{
  "num_hidden_layers": 14,
  "num_attention_heads": 2,
  "num_key_value_heads": 2,
  "head_dim": 64,
  "norm_place": "pre",
  "norm_eps": 1e-05,
  "positions": "rope",
  "rope_theta": 1000000.0,
  "attn_scale": 0.125,
  "optimizer": "soap_variant",
  "weight_decay": 0.053,
  "warmup_steps": 200,
  "decay_fraction": 0.81,
  "final_lr_fraction": 0.0,
  "max_seq_len": 256
}
Each number is 50 + 15 x the weight over its row's rms, rounded and kept within 0 to 99. Layers, rows and columns count from 0. The size before them is the row's rms in percent of the matrix's.

# layer 4 MLP gate, 640x160, rms 0.144, rows 307-321, columns 0-159
104:63 57 83 39 46 29 29 44 52 27 34 43 64 49 36 65 65 57 66 55 34 46 50 32 39 32 45 33 47 32 75 31 70 60 50 48 90 45 52 63 43 54 40 42 73 45 41 60 47 64 48 66 65 68 53 49 80 45 41 64 57 46 45 57 71 62 70 65 65 52 41 31 57 87 57 76 60 69 73 23 52 52 29 50 31 68 32 46 75 63 44 11 50 63 67 34 49 35 72 42 62 44 41 32 66 44 48 31 40 68 35 64 38 46 49 46 60 56 58 53 41 40 65 47 64 36 42 66 54 36 74 34 43 50 32 70 43 56 65 48 74 33 58 54 42 27 41 32 07 67 34 51 57 49 45 48 64 25 79 30
094:65 43 48 32 55 51 49 67 52 74 44 59 16 39 43 39 59 62 40 67 39 49 56 59 41 50 56 28 55 83 46 55 43 64 63 59 46 40 70 59 42 92 61 49 56 47 33 56 40 26 53 47 75 48 20 47 44 41 44 41 18 48 33 83 78 49 29 42 66 43 33 31 47 49 67 52 40 11 47 39 47 52 72 78 67 44 61 62 33 53 39 57 72 65 42 79 38 58 25 50 64 47 65 46 50 78 65 55 26 67 53 66 26 52 56 45 59 29 45 38 60 71 36 74 31 56 54 16 45 58 65 65 39 35 34 32 40 55 34 53 54 41 52 46 57 50 44 34 19 35 69 55 65 67 64 51 36 49 61 18
125:72 25 43 61 47 64 36 56 39 40 66 49 66 75 58 34 29 40 54 49 53 32 62 37 38 23 59 82 41 51 57 56 67 49 51 39 64 38 40 44 61 69 49 48 35 58 66 57 55 38 58 61 25 61 55 69 34 59 62 49 58 69 53 68 36 20 56 57 70 23 64 41 62 85 41 71 72 71 63 51 50 51 60 31 29 42 30 65 73 35 38 61 22 55 48 64 33 31 73 47 58 46 80 61 84 40 55 50 56 34 37 49 41 44 53 99 48 65 72 41 70 68 44 47 41 72 33 58 57 36 64 42 70 40 37 59 27 43 23 72 32 79 44 57 53 55 51 65 76 45 50 63 48 60 57 66 59 53 41 46
107:47 76 54 35 40 64 50 52 45 61 62 78 66 76 58 50 45 57 56 53 57 55 45 63 54 36 56 56 30 31 51 57 53 42 52 80 71 21 49 63 47 51 73 66 31 36 74 28 40 16 42 52 78 34 45 39 49 55 29 43 60 42 50 38 49 65 37 32 75 57 61 30 58 41 47 36 28 56 61 39 75 53 21 95 57 51 70 77 67 75 79 35 53 70 42 14 46 48 64 44 38 20 64 29 52 59 45 51 62 59 66 52 39 49 57 73 55 37 40 57 49 69 55 87 54 51 74 21 70 48 67 35 35 51 61 72 42 52 37 60 74 48 34 40 43 53 30 27 53 44 54 31 41 57 53 46 47 46 49 69
099:59 81 50 50 43 52 55 33 35 58 41 65 34 37 67 73 87 42 64 33 65 68 74 28 54 39 31 60 65 30 67 42 30 40 56 60 54 39 54 59 80 24 46 32 53 57 29 36 48 57 68 34 22 36 70 56 16 61 17 67 57 61 69 41 48 60 58 47 78 54 46 51 41 61 77 69 27 56 48 37 38 33 42 47 49 37 34 44 68 45 50 41 78 24 46 69 47 64 44 42 73 43 36 55 71 38 42 41 50 36 31 55 28 30 48 06 40 53 74 35 40 42 73 45 48 45 46 59 38 69 22 55 91 51 53 47 70 49 70 28 53 37 43 50 46 62 71 62 50 51 41 45 53 49 57 54 48 56 55 45
101:37 40 31 26 51 42 49 68 50 33 77 60 51 64 36 58 38 31 47 12 46 58 75 57 30 86 71 49 59 05 37 42 75 57 33 50 36 47 58 53 27 60 63 50 59 50 62 93 70 49 50 50 66 63 45 68 38 59 55 65 29 23 36 72 22 69 62 38 47 53 36 44 34 61 30 26 56 54 35 55 59 50 33 60 30 58 27 72 61 46 50 38 67 58 43 64 48 47 44 49 53 51 45 54 50 60 53 51 48 55 74 57 30 42 37 54 38 48 56 58 33 58 37 31 59 37 55 55 55 67 50 26 48 59 60 68 31 64 57 15 45 34 73 53 34 46 42 40 46 39 26 09 42 46 45 31 72 38 74 36
101:51 62 55 25 48 29 54 70 40 53 58 30 34 36 39 39 38 66 34 30 44 41 50 62 61 52 57 37 56 46 52 56 37 59 50 63 37 58 53 31 63 48 56 46 38 69 96 82 60 48 48 64 56 95 16 75 31 13 60 48 43 65 60 70 45 67 29 48 58 35 37 54 76 42 44 38 53 58 57 37 47 54 44 76 62 50 44 37 64 61 47 34 35 25 30 56 67 31 57 53 74 78 65 65 65 58 49 48 34 69 61 31 69 42 58 76 74 53 35 73 62 63 54 61 51 50 48 44 44 58 43 59 73 51 57 37 44 71 48 77 47 24 43 54 83 48 56 17 72 70 63 45 63 35 65 56 45 59 64 39
105:67 45 28 26 72 45 55 68 37 64 47 40 38 51 48 77 60 72 60 33 48 81 32 43 63 71 57 25 23 30 49 67 64 42 33 63 41 42 41 71 48 51 26 28 50 45 46 67 31 35 32 56 65 35 13 56 60 58 36 22 50 30 39 57 41 42 43 26 39 50 45 65 63 37 62 46 51 33 55 60 78 35 41 34 52 39 12 47 47 74 55 59 52 29 33 61 39 56 52 48 69 42 45 52 72 34 73 64 73 48 57 72 73 32 43 29 55 41 38 49 42 46 45 40 48 62 77 58 66 25 41 62 73 52 19 64 67 41 52 42 54 48 57 69 69 66 60 59 65 22 31 51 48 52 34 72 54 56 61 21
091:54 53 53 53 77 13 43 41 30 41 57 51 67 45 34 42 54 38 64 45 51 48 44 85 57 60 60 41 37 62 53 50 51 50 52 63 53 59 40 44 39 45 74 51 88 53 68 41 10 72 64 26 42 45 52 51 52 34 52 32 45 54 42 28 28 73 65 12 53 32 49 41 25 14 58 31 60 57 73 41 67 72 26 51 53 46 10 35 36 79 29 84 48 47 66 22 29 57 35 60 61 52 52 46 43 43 59 21 52 51 52 53 48 43 49 20 49 25 47 47 57 29 54 42 36 47 51 67 37 38 53 61 35 55 45 43 36 46 66 59 39 52 51 55 56 68 12 23 60 61 38 57 35 26 63 40 56 50 41 40
091:46 79 55 53 67 55 45 72 51 68 66 80 34 30 24 54 70 27 40 34 44 75 52 31 28 32 80 39 64 31 41 55 51 67 60 43 37 61 66 47 30 46 61 44 77 50 54 43 56 58 53 62 59 44 34 58 42 60 61 41 62 75 37 30 43 42 28 48 36 41 36 33 45 51 54 39 56 30 52 31 63 74 59 57 79 40 54 27 36 60 31 45 49 56 47 12 37 67 43 61 44 55 32 73 71 40 42 53 57 71 66 60 41 44 36 56 23 72 34 42 21 35 45 49 81 53 50 38 55 63 75 59 46 66 36 36 43 52 47 42 57 55 45 54 75 79 79 58 24 58 46 65 47 60 57 57 56 62 02 51
099:54 54 45 57 36 69 53 54 50 47 44 34 26 54 33 58 28 42 51 54 24 43 81 56 33 43 35 64 18 41 44 27 38 50 68 37 43 65 34 42 58 27 41 57 42 67 54 86 80 73 49 57 60 33 37 61 42 42 75 45 34 51 87 52 62 80 53 42 44 56 31 65 26 47 40 36 47 38 39 44 74 29 51 72 67 24 48 58 35 56 81 33 74 50 77 46 39 47 47 51 38 57 59 80 60 38 35 40 69 59 61 51 57 84 62 70 48 57 39 41 66 33 46 38 63 50 74 45 59 46 61 17 52 59 54 38 28 59 59 37 51 24 28 45 39 66 40 27 66 59 57 31 62 54 33 52 38 39 73 72
095:62 42 56 35 53 61 39 60 49 39 53 58 66 84 70 40 66 67 29 64 54 51 35 41 48 81 71 52 47 35 52 43 62 72 50 50 47 37 30 60 64 54 74 46 56 34 47 63 49 26 51 52 31 41 48 39 41 69 19 43 74 71 60 42 42 64 37 64 32 51 57 72 55 55 85 65 99 59 31 59 28 48 47 65 41 57 39 35 68 42 47 27 50 60 58 30 48 54 63 78 69 55 71 42 41 51 71 80 41 58 38 47 43 50 70 51 50 63 60 50 22 57 40 29 46 16 53 48 41 69 55 26 55 74 58 56 61 63 62 48 68 56 43 41 46 61 16 67 64 62 30 65 45 46 58 54 68 43 47 56
098:55 41 29 46 43 46 40 58 42 48 35 66 67 36 33 52 45 13 81 32 45 36 56 56 55 46 43 06 68 35 60 39 77 30 73 36 39 69 52 51 43 44 48 39 06 57 36 30 59 51 61 50 43 43 58 61 45 37 36 50 49 52 67 50 36 55 39 65 19 63 37 40 56 54 28 32 66 49 57 57 67 23 46 33 62 72 34 76 62 66 57 40 42 30 37 45 49 50 72 46 34 66 63 49 40 31 37 64 80 47 53 69 49 59 53 66 55 70 83 24 51 50 61 50 57 67 60 50 46 85 20 24 49 58 50 73 32 38 29 58 40 50 51 63 59 53 70 34 79 44 66 39 65 37 71 53 63 40 62 38
093:53 60 65 63 52 50 35 43 45 51 23 09 47 21 43 50 50 52 46 37 53 47 45 38 43 27 54 37 49 33 55 70 55 19 41 45 49 49 31 66 44 44 52 46 21 41 71 33 53 44 42 48 74 58 43 18 37 47 25 38 42 61 43 40 77 44 40 18 35 33 26 68 89 67 52 50 10 28 42 67 82 33 72 72 50 73 63 51 43 75 55 52 36 39 57 27 49 20 34 43 55 43 40 20 59 41 38 45 35 57 53 71 55 37 46 54 45 39 71 39 40 41 33 26 47 64 70 40 50 31 53 70 40 45 77 35 73 55 55 54 54 65 33 32 75 60 71 47 51 57 63 60 34 52 39 47 47 51 56 50
105:31 59 52 57 31 46 63 30 51 43 50 50 16 37 85 64 51 34 44 41 35 38 56 77 69 36 54 45 54 38 69 60 38 55 41 61 50 82 43 35 50 35 63 51 40 43 48 37 54 25 55 47 26 47 28 49 54 52 70 57 57 22 57 32 62 50 65 66 44 54 61 79 38 47 42 65 56 21 63 41 52 48 39 41 30 47 70 22 44 53 54 44 26 30 58 42 50 51 54 30 62 38 87 59 43 29 56 49 26 53 69 47 69 69 72 47 63 60 43 52 41 21 52 52 36 27 14 64 47 34 60 53 45 40 35 19 72 43 84 60 51 38 43 75 61 42 64 79 81 50 46 16 49 61 29 33 55 62 46 52
# layer 4 MLP up, 640x160, rms 0.141, rows 307-321, columns 0-159
099:48 63 46 49 35 75 42 25 49 48 59 51 46 54 42 27 35 48 30 27 60 30 44 22 49 82 40 63 33 77 35 81 57 39 48 53 43 54 48 57 36 59 52 64 45 44 42 68 61 62 35 50 39 20 69 49 44 72 50 47 41 15 39 39 11 56 46 45 23 53 48 68 61 29 39 44 59 58 41 66 78 40 36 68 79 26 70 61 54 45 52 83 43 45 36 42 38 59 67 54 38 28 53 53 09 71 51 89 79 50 41 68 61 42 55 34 42 55 51 44 38 47 42 59 38 65 55 37 65 42 48 54 60 46 44 41 78 57 24 50 57 43 34 43 26 41 66 44 59 43 36 40 31 45 43 43 43 73 68 82
094:45 27 49 80 57 58 79 60 50 47 40 44 52 67 82 55 60 22 50 51 56 74 30 27 50 39 39 65 64 40 54 23 53 46 22 36 74 53 51 42 83 58 49 57 59 52 41 60 47 28 46 56 58 51 44 41 65 56 40 49 60 62 28 46 59 46 45 47 74 55 44 56 39 60 66 45 39 43 61 41 37 52 68 44 52 54 45 51 53 53 54 52 41 61 51 09 31 28 58 24 66 38 68 30 36 55 44 59 42 15 93 55 30 37 75 45 33 53 59 62 37 39 71 44 68 44 35 35 22 67 42 72 58 63 27 77 53 40 26 15 66 62 49 51 68 64 59 38 30 73 51 22 45 38 25 30 57 48 39 53
114:37 54 73 39 69 59 68 64 50 48 24 47 48 19 44 67 36 64 57 54 58 72 62 54 47 67 53 33 70 51 37 58 55 23 50 64 37 47 52 41 49 38 63 56 72 53 53 34 63 63 54 28 50 48 48 34 56 99 39 43 45 45 67 34 60 66 71 56 13 72 17 80 50 21 47 38 24 34 38 59 36 35 34 60 59 59 70 51 17 67 74 37 70 38 56 41 53 29 20 50 33 56 44 54 24 39 57 42 61 64 66 53 62 42 50 17 49 32 28 55 43 42 58 62 53 20 68 62 53 43 46 55 32 73 47 43 66 40 82 36 73 24 60 60 28 40 60 45 44 44 61 53 48 57 51 51 41 51 59 58
101:48 58 82 41 20 72 73 43 31 97 37 49 50 62 38 70 58 53 44 86 43 35 66 20 55 24 83 67 48 36 44 40 71 34 37 35 45 73 68 47 62 41 49 56 48 73 56 29 48 33 35 39 58 50 69 34 36 58 42 69 46 44 57 22 76 34 71 25 61 51 35 77 66 37 45 30 69 53 19 58 25 60 36 31 41 61 54 38 62 53 51 25 84 55 67 36 47 53 43 48 43 45 49 50 35 45 47 16 43 38 29 54 52 31 54 42 69 50 50 57 45 38 57 30 42 50 52 77 53 51 47 42 59 50 41 54 32 43 26 30 52 51 69 57 47 50 68 56 60 43 68 49 46 45 59 71 38 65 56 31
101:45 61 49 74 57 48 38 47 37 38 56 73 35 45 50 47 76 17 54 26 49 43 60 30 68 35 34 47 37 57 63 33 68 30 69 75 83 51 68 60 91 37 40 48 44 66 52 46 41 41 41 44 22 33 76 50 25 63 36 69 25 50 46 41 47 72 44 64 70 35 41 69 38 71 53 65 31 65 25 40 57 37 40 39 58 51 49 56 57 64 65 31 73 47 50 61 50 67 45 57 47 26 54 51 61 48 80 31 57 68 39 68 59 64 22 30 39 68 67 50 43 46 76 36 71 47 74 39 32 43 13 44 64 64 57 51 61 39 40 45 60 25 47 42 61 58 47 65 56 37 59 50 63 22 55 45 86 53 54 55
100:66 44 47 28 69 61 50 44 39 57 29 36 60 20 24 56 47 44 42 50 47 22 45 33 77 36 38 34 23 50 41 32 48 69 42 66 50 74 66 48 25 40 51 41 58 55 33 54 51 40 43 38 57 40 50 38 43 23 49 47 32 51 81 47 41 36 29 41 33 45 38 34 53 17 54 04 77 39 29 18 75 49 46 34 44 43 58 44 42 21 43 23 40 46 36 38 60 52 48 60 36 54 40 38 56 72 66 47 54 43 28 21 40 69 66 51 47 45 40 52 46 40 38 58 47 78 30 64 68 26 58 36 59 50 60 21 35 68 37 43 33 49 59 44 50 46 63 34 31 48 63 71 76 61 33 33 56 23 72 41
102:40 50 58 57 27 25 53 50 65 45 42 49 37 50 22 63 33 58 43 51 58 48 70 56 77 49 49 61 39 52 45 55 28 55 35 57 36 32 38 36 40 40 29 62 35 39 73 91 55 59 39 58 73 76 38 38 65 24 69 67 65 47 74 54 24 65 41 51 39 52 56 56 58 44 51 43 70 41 62 39 37 43 59 93 43 57 27 45 45 50 46 34 22 53 70 35 61 33 47 49 34 47 54 45 49 79 27 66 73 62 57 48 52 31 48 79 77 51 34 47 63 65 34 37 26 52 38 52 32 43 35 45 63 45 50 09 24 66 73 53 45 51 24 67 71 30 48 25 72 69 42 32 61 53 46 59 42 38 75 46
101:44 61 37 48 61 43 22 42 43 53 31 43 44 27 50 74 51 37 54 71 60 44 22 36 62 58 53 27 50 36 50 32 27 45 57 33 58 87 70 61 37 66 29 57 64 41 34 40 57 62 74 50 67 58 54 46 59 27 43 52 68 60 59 34 79 48 77 41 55 66 60 45 50 36 38 33 69 39 44 50 64 78 55 74 64 63 38 35 61 34 66 44 31 46 36 44 53 54 84 42 74 46 52 45 59 60 60 50 43 63 72 32 39 71 14 47 58 51 30 74 42 25 46 37 61 40 54 27 30 43 43 61 43 79 74 53 83 43 55 50 58 44 51 41 56 12 36 61 62 35 50 59 52 28 54 43 33 44 12 74
088:64 40 63 69 50 58 40 54 47 69 49 32 54 37 61 66 31 60 64 62 27 28 49 58 48 48 51 67 57 79 71 62 31 37 55 61 51 50 40 59 49 41 69 55 37 67 79 23 64 83 43 43 22 47 32 32 87 48 15 47 52 46 44 69 45 38 41 65 48 44 29 43 55 54 61 18 46 62 37 58 38 39 56 53 52 53 22 79 42 30 61 35 32 39 58 50 60 51 70 41 31 70 43 60 67 70 19 33 43 32 39 71 49 75 40 48 33 31 64 66 37 40 34 62 50 73 43 53 55 55 45 71 66 48 55 46 22 61 43 48 34 36 70 42 34 61 56 36 32 79 52 24 28 67 33 74 51 61 50 25
088:72 39 53 74 56 42 61 38 43 61 44 33 51 64 49 32 42 43 58 69 52 67 45 52 56 76 11 58 37 72 60 44 42 66 71 51 70 33 49 52 49 34 38 52 40 56 63 52 39 32 17 53 47 37 70 65 40 39 36 63 27 59 57 52 42 66 56 36 66 35 46 62 70 38 66 52 36 61 59 77 59 23 44 40 50 67 65 63 73 50 73 42 53 40 43 56 38 38 54 51 37 63 62 51 42 55 29 45 43 13 42 55 67 50 44 24 60 44 60 43 77 49 49 55 20 55 81 58 45 57 54 49 61 34 39 88 50 21 49 50 26 49 54 33 79 33 05 71 68 40 45 73 54 34 69 83 29 51 69 59
101:74 59 71 57 46 51 41 50 78 46 66 43 80 47 25 38 67 70 47 56 36 44 32 68 60 54 68 28 49 87 65 63 52 76 34 51 59 59 46 47 49 56 44 57 51 40 44 31 43 44 52 40 43 52 52 24 52 52 45 80 55 48 32 54 48 51 62 59 48 49 50 27 53 49 44 45 68 66 43 59 13 76 29 43 47 47 54 47 42 89 28 71 37 36 40 74 49 68 44 28 64 23 74 35 50 44 53 76 20 50 61 48 37 38 56 31 22 32 65 69 53 45 45 70 44 32 37 60 68 36 49 99 52 48 44 60 44 55 56 70 22 44 47 44 61 50 45 52 14 42 48 68 44 61 44 63 33 43 19 63
091:71 34 44 73 62 31 51 43 18 52 40 22 72 31 57 63 52 35 50 40 45 35 39 00 79 53 35 45 34 39 69 34 62 49 73 63 43 32 65 34 53 54 38 49 68 48 58 67 34 43 51 67 44 34 52 86 37 70 72 63 63 67 56 54 47 65 68 50 34 27 66 55 56 47 73 46 49 49 54 55 28 56 61 52 47 57 24 63 45 33 55 73 54 58 66 51 43 69 54 68 55 43 44 25 36 68 63 25 59 56 38 69 67 62 36 47 53 44 73 34 39 36 33 59 42 58 57 66 36 81 47 52 41 65 33 75 37 66 41 48 40 37 39 60 36 75 67 13 48 82 59 42 66 48 49 40 73 43 35 61
098:51 35 21 39 29 53 46 31 69 60 36 41 29 68 37 70 32 20 67 63 47 53 26 83 34 57 53 22 34 54 39 38 63 37 52 35 64 58 43 49 32 55 50 79 49 68 63 35 35 58 57 63 56 23 66 26 51 45 20 42 36 31 65 67 51 61 38 78 44 45 38 57 73 69 30 35 50 46 42 39 55 33 40 67 59 31 45 72 46 54 79 43 51 45 38 70 68 41 59 49 18 53 83 29 33 45 20 50 60 47 69 13 50 52 67 30 68 73 46 22 70 68 41 43 41 44 58 64 42 50 51 42 65 54 49 36 24 60 39 58 39 54 48 61 56 40 44 43 48 56 63 37 61 52 63 48 67 22 64 37
099:33 36 41 49 55 38 78 56 72 37 70 80 77 57 52 57 45 78 60 43 38 51 29 65 47 52 57 79 29 71 61 52 37 55 54 66 59 55 49 33 73 61 55 42 60 68 32 54 30 43 51 54 32 42 49 77 51 64 78 64 50 53 49 74 22 45 63 75 66 66 71 38 33 32 50 43 78 64 55 26 30 72 25 43 42 54 24 47 36 13 45 59 49 55 72 70 60 70 65 64 66 53 49 89 49 46 67 31 57 32 41 43 33 43 57 34 48 71 36 58 47 56 57 73 63 45 40 58 70 81 48 49 72 47 17 55 40 41 48 45 50 34 48 55 46 53 12 57 47 68 33 38 68 48 49 51 43 52 57 53
106:36 48 55 54 29 46 55 14 67 45 56 58 42 42 79 51 48 39 29 47 53 58 70 76 55 30 41 41 41 38 82 45 57 36 47 45 59 61 18 37 44 20 64 55 69 55 65 23 42 40 70 41 51 44 19 24 39 51 57 58 59 43 37 56 66 67 69 46 38 44 53 79 35 45 32 58 53 25 42 50 50 38 40 45 23 33 78 25 52 53 55 69 16 42 63 58 51 36 43 21 58 62 74 68 33 26 53 44 30 83 58 53 68 59 74 56 64 79 38 73 54 41 53 57 36 35 20 62 43 39 42 49 56 48 38 32 70 45 68 56 49 45 41 74 56 34 61 44 76 41 41 31 63 49 31 23 52 47 52 56
# layer 4 MLP down (transposed), 640x160, rms 0.132, rows 307-320, columns 0-159
102:45 24 36 70 49 57 53 39 46 60 74 11 67 47 36 47 81 50 32 69 44 56 48 42 60 69 22 61 51 59 44 14 52 46 45 76 46 39 51 58 15 35 70 57 31 38 60 19 30 50 61 67 57 54 39 56 48 31 22 48 59 57 52 70 22 45 27 45 49 47 65 58 52 66 49 73 44 37 67 32 57 75 78 52 47 40 73 52 40 45 64 48 69 47 63 45 34 42 40 68 34 62 66 55 51 57 48 57 48 45 26 42 74 64 51 60 43 19 58 63 37 71 44 56 49 71 50 59 52 72 32 29 50 66 55 56 54 53 57 41 49 76 42 62 73 21 24 66 77 46 35 45 78 51 44 84 58 63 36 31
097:68 39 34 76 48 65 64 50 63 62 61 66 45 42 47 26 66 22 76 43 37 44 22 40 46 36 34 48 35 55 46 45 46 52 33 61 63 64 26 70 81 29 37 47 58 50 53 82 57 73 32 51 24 57 49 50 53 49 45 68 58 81 41 76 58 32 47 66 42 49 70 47 50 35 43 34 68 45 62 63 39 38 57 27 64 40 65 40 57 54 60 45 33 44 44 16 64 24 50 65 36 49 77 30 37 25 44 48 51 60 80 40 46 53 32 51 23 74 71 53 31 36 60 61 57 20 23 49 48 42 40 54 61 55 70 60 66 54 58 49 55 72 32 36 49 53 59 35 32 78 47 18 23 24 40 41 52 33 43 58
108:40 55 41 38 29 80 51 36 30 42 54 38 77 29 52 51 22 44 33 41 50 36 66 39 49 61 37 36 68 43 31 40 64 51 28 32 63 18 33 44 49 27 37 46 47 34 62 67 33 37 39 41 59 66 46 53 35 38 35 50 38 57 54 99 53 51 38 52 34 56 38 37 70 30 50 47 35 61 39 43 54 20 53 75 28 43 53 68 43 45 28 62 73 78 49 64 38 61 66 26 33 40 44 58 45 34 48 54 49 53 75 36 48 48 37 75 35 78 55 46 51 32 63 75 36 53 11 37 48 30 49 45 36 68 39 67 43 58 55 44 50 48 61 20 40 60 64 66 55 67 85 41 53 34 59 44 46 40 46 49
105:66 41 30 73 46 65 40 46 39 47 84 52 52 44 26 01 46 55 71 63 52 41 57 48 57 79 58 44 62 58 55 59 84 56 46 41 16 78 51 26 40 42 45 33 52 79 34 70 60 54 26 59 44 61 48 57 42 09 54 33 34 45 53 42 53 39 73 23 54 52 42 56 66 63 39 35 53 67 44 67 74 62 68 39 77 48 41 40 43 42 21 36 27 12 41 52 59 50 38 54 83 64 44 59 66 47 37 46 40 49 54 36 62 49 51 69 55 63 57 29 72 32 76 38 36 50 42 56 32 75 41 45 42 48 24 25 44 63 47 51 62 52 63 56 67 26 49 49 34 65 54 55 48 36 48 48 46 65 54 35
101:43 40 24 56 50 52 46 52 43 49 83 38 81 52 49 50 47 61 87 66 30 76 35 49 38 46 81 54 33 41 51 75 48 37 64 51 44 74 24 66 34 39 42 68 49 34 71 47 48 09 17 39 26 59 29 36 56 64 29 42 53 55 64 49 61 30 37 72 57 58 46 50 79 49 33 23 71 43 55 66 67 43 64 44 57 51 47 47 40 36 28 58 51 34 47 43 60 30 47 65 52 53 43 44 48 54 57 36 40 49 18 43 50 79 65 63 35 44 40 63 59 69 65 62 26 54 40 55 61 36 58 24 27 37 60 43 28 57 48 70 64 65 28 34 47 36 34 59 24 45 48 32 62 52 35 58 43 64 84 30
103:48 30 27 35 52 52 30 74 68 51 55 37 55 40 13 52 67 44 60 36 56 52 38 52 71 59 74 59 27 51 00 52 51 54 29 62 43 51 47 79 45 29 48 51 75 69 39 65 66 68 27 34 53 40 73 61 50 33 61 65 74 62 77 50 41 58 57 35 75 35 62 31 72 42 45 26 40 52 46 57 51 38 49 37 39 47 49 56 65 72 32 42 57 67 46 46 06 57 42 52 46 58 39 55 36 55 61 48 62 64 58 47 29 69 57 50 43 51 47 70 46 45 36 42 72 28 66 73 58 76 48 33 45 51 34 49 35 60 44 33 46 86 56 61 61 52 51 55 50 51 80 59 32 33 58 66 55 12 58 32
102:53 50 55 78 38 24 36 68 51 57 38 56 43 51 42 46 34 68 22 69 67 57 44 76 72 69 41 48 39 58 48 56 49 62 66 47 42 52 39 71 39 34 78 54 54 64 70 80 36 70 38 85 62 70 54 67 34 25 51 49 54 40 63 25 34 57 49 71 57 86 52 43 75 59 39 42 66 24 55 58 18 25 65 60 48 52 30 57 46 38 36 69 53 46 44 45 61 35 52 70 38 69 34 42 51 28 68 57 78 29 54 35 66 57 70 42 72 86 59 32 60 43 36 48 25 57 74 36 43 46 42 71 44 53 32 44 50 63 38 47 52 38 42 41 60 26 43 19 78 48 47 24 40 45 44 39 36 54 50 46
100:22 17 21 70 56 39 26 60 46 60 50 41 51 46 25 50 58 74 41 56 54 55 55 33 39 65 51 56 34 44 27 55 58 34 32 67 46 49 44 62 77 47 58 56 49 55 24 62 27 50 36 56 41 32 38 62 65 50 45 71 54 57 61 14 53 48 47 37 58 47 28 76 47 26 60 67 42 58 49 77 50 28 52 81 17 52 30 59 47 73 84 57 57 27 82 63 28 41 63 48 19 28 48 06 48 33 36 39 58 57 64 70 55 56 37 31 49 44 43 38 49 57 45 51 64 46 54 38 60 51 46 45 43 57 57 45 26 46 40 70 39 44 43 59 59 56 56 38 45 56 39 23 24 80 25 73 53 67 40 43
095:58 34 49 42 29 40 34 43 39 55 68 47 63 33 27 40 38 34 45 48 55 62 59 40 52 45 43 45 44 35 37 55 68 30 63 64 64 39 27 59 39 73 50 52 68 59 38 79 48 52 51 57 48 42 45 74 47 44 52 37 48 29 54 57 44 60 45 39 69 49 32 68 59 52 56 55 50 35 63 40 73 68 37 76 40 40 13 12 59 53 52 46 36 59 50 51 16 55 49 50 65 52 37 21 48 33 39 62 46 73 32 72 29 38 53 41 34 48 77 22 31 20 38 75 45 51 60 60 66 07 30 47 23 68 46 38 30 43 73 40 74 59 58 44 53 52 32 72 87 55 80 41 47 32 56 58 51 79 46 60
092:48 56 33 38 34 55 56 70 16 32 40 47 26 35 43 41 20 41 79 13 47 35 42 43 77 74 48 35 34 39 26 48 49 82 45 52 61 57 45 42 50 69 79 48 57 64 36 54 39 20 18 51 55 40 72 56 71 48 30 45 40 30 58 81 52 46 38 32 43 64 55 68 66 59 51 31 76 52 82 40 49 47 43 93 35 65 50 37 39 40 68 37 53 52 52 48 43 38 41 57 34 41 45 38 54 57 22 39 66 63 70 72 40 49 61 47 41 56 43 58 50 68 44 40 79 64 43 57 36 35 33 65 62 70 29 63 35 39 37 44 43 62 40 40 38 41 53 58 37 51 61 50 56 35 57 14 37 26 38 40
100:52 47 51 53 49 51 50 66 57 33 62 50 72 41 44 36 81 57 66 46 42 56 46 55 41 33 38 78 60 45 57 17 70 75 34 15 47 33 36 38 36 49 68 63 62 58 34 57 55 73 64 35 74 28 38 31 63 47 43 39 25 23 55 68 61 70 47 57 17 45 68 64 14 57 28 57 33 35 45 33 40 66 47 71 63 29 60 74 78 39 59 42 43 30 58 38 62 48 49 58 68 47 59 69 53 78 59 34 63 37 33 52 57 68 53 61 46 39 38 36 23 61 19 20 45 29 56 46 27 56 54 57 46 47 30 43 49 49 30 68 41 50 60 39 59 57 89 60 39 20 49 54 43 56 36 59 33 41 62 41
097:32 71 61 61 49 51 18 43 61 55 55 48 23 50 66 33 44 73 57 18 18 48 54 47 25 19 58 53 53 50 53 54 44 53 55 44 25 59 72 50 65 41 48 42 47 42 50 45 53 38 42 51 43 63 57 53 47 25 62 51 57 20 55 71 59 63 59 55 69 63 49 39 34 69 44 42 40 41 58 28 51 81 37 40 86 23 48 51 64 62 68 54 78 34 63 75 74 47 37 43 38 36 54 55 48 20 52 32 81 46 55 64 21 54 68 55 51 49 46 52 65 70 58 56 41 67 47 36 70 41 44 70 45 14 29 68 54 28 33 49 25 69 63 33 56 33 41 21 47 12 42 54 42 77 54 63 35 63 51 60
098:40 39 35 36 46 61 43 58 44 56 63 36 51 70 51 49 63 51 43 41 42 29 47 61 52 64 41 42 64 47 65 58 73 49 52 33 47 29 63 88 41 50 13 58 30 56 44 50 52 66 68 62 21 49 70 36 36 19 67 46 29 30 48 59 56 56 71 54 61 25 41 19 39 40 64 47 59 21 19 46 68 50 64 65 54 65 35 60 62 86 69 66 44 25 26 49 45 47 63 24 47 54 62 40 29 19 47 52 78 56 60 45 53 35 41 50 48 72 60 47 57 65 58 38 24 62 47 82 26 48 38 40 47 58 22 28 52 12 56 54 57 35 65 62 49 47 59 55 80 40 44 44 72 25 52 42 58 52 68 54
093:17 63 71 68 73 52 57 70 79 47 43 67 38 54 64 66 35 51 59 80 36 62 26 35 53 59 43 60 19 69 83 37 40 62 69 44 62 50 47 32 59 70 52 38 56 58 23 45 63 27 25 67 36 35 73 49 49 53 35 33 52 41 51 78 16 51 30 61 27 57 57 68 54 32 31 70 43 56 38 24 64 29 46 30 43 70 14 60 64 45 69 53 49 47 46 63 44 52 52 45 68 38 57 47 69 27 37 30 55 41 50 68 37 57 35 34 32 59 54 62 40 48 66 64 40 25 51 52 33 65 82 47 75 58 43 56 55 37 31 49 40 64 42 37 50 33 49 67 40 64 70 53 47 64 49 74 60 63 59 32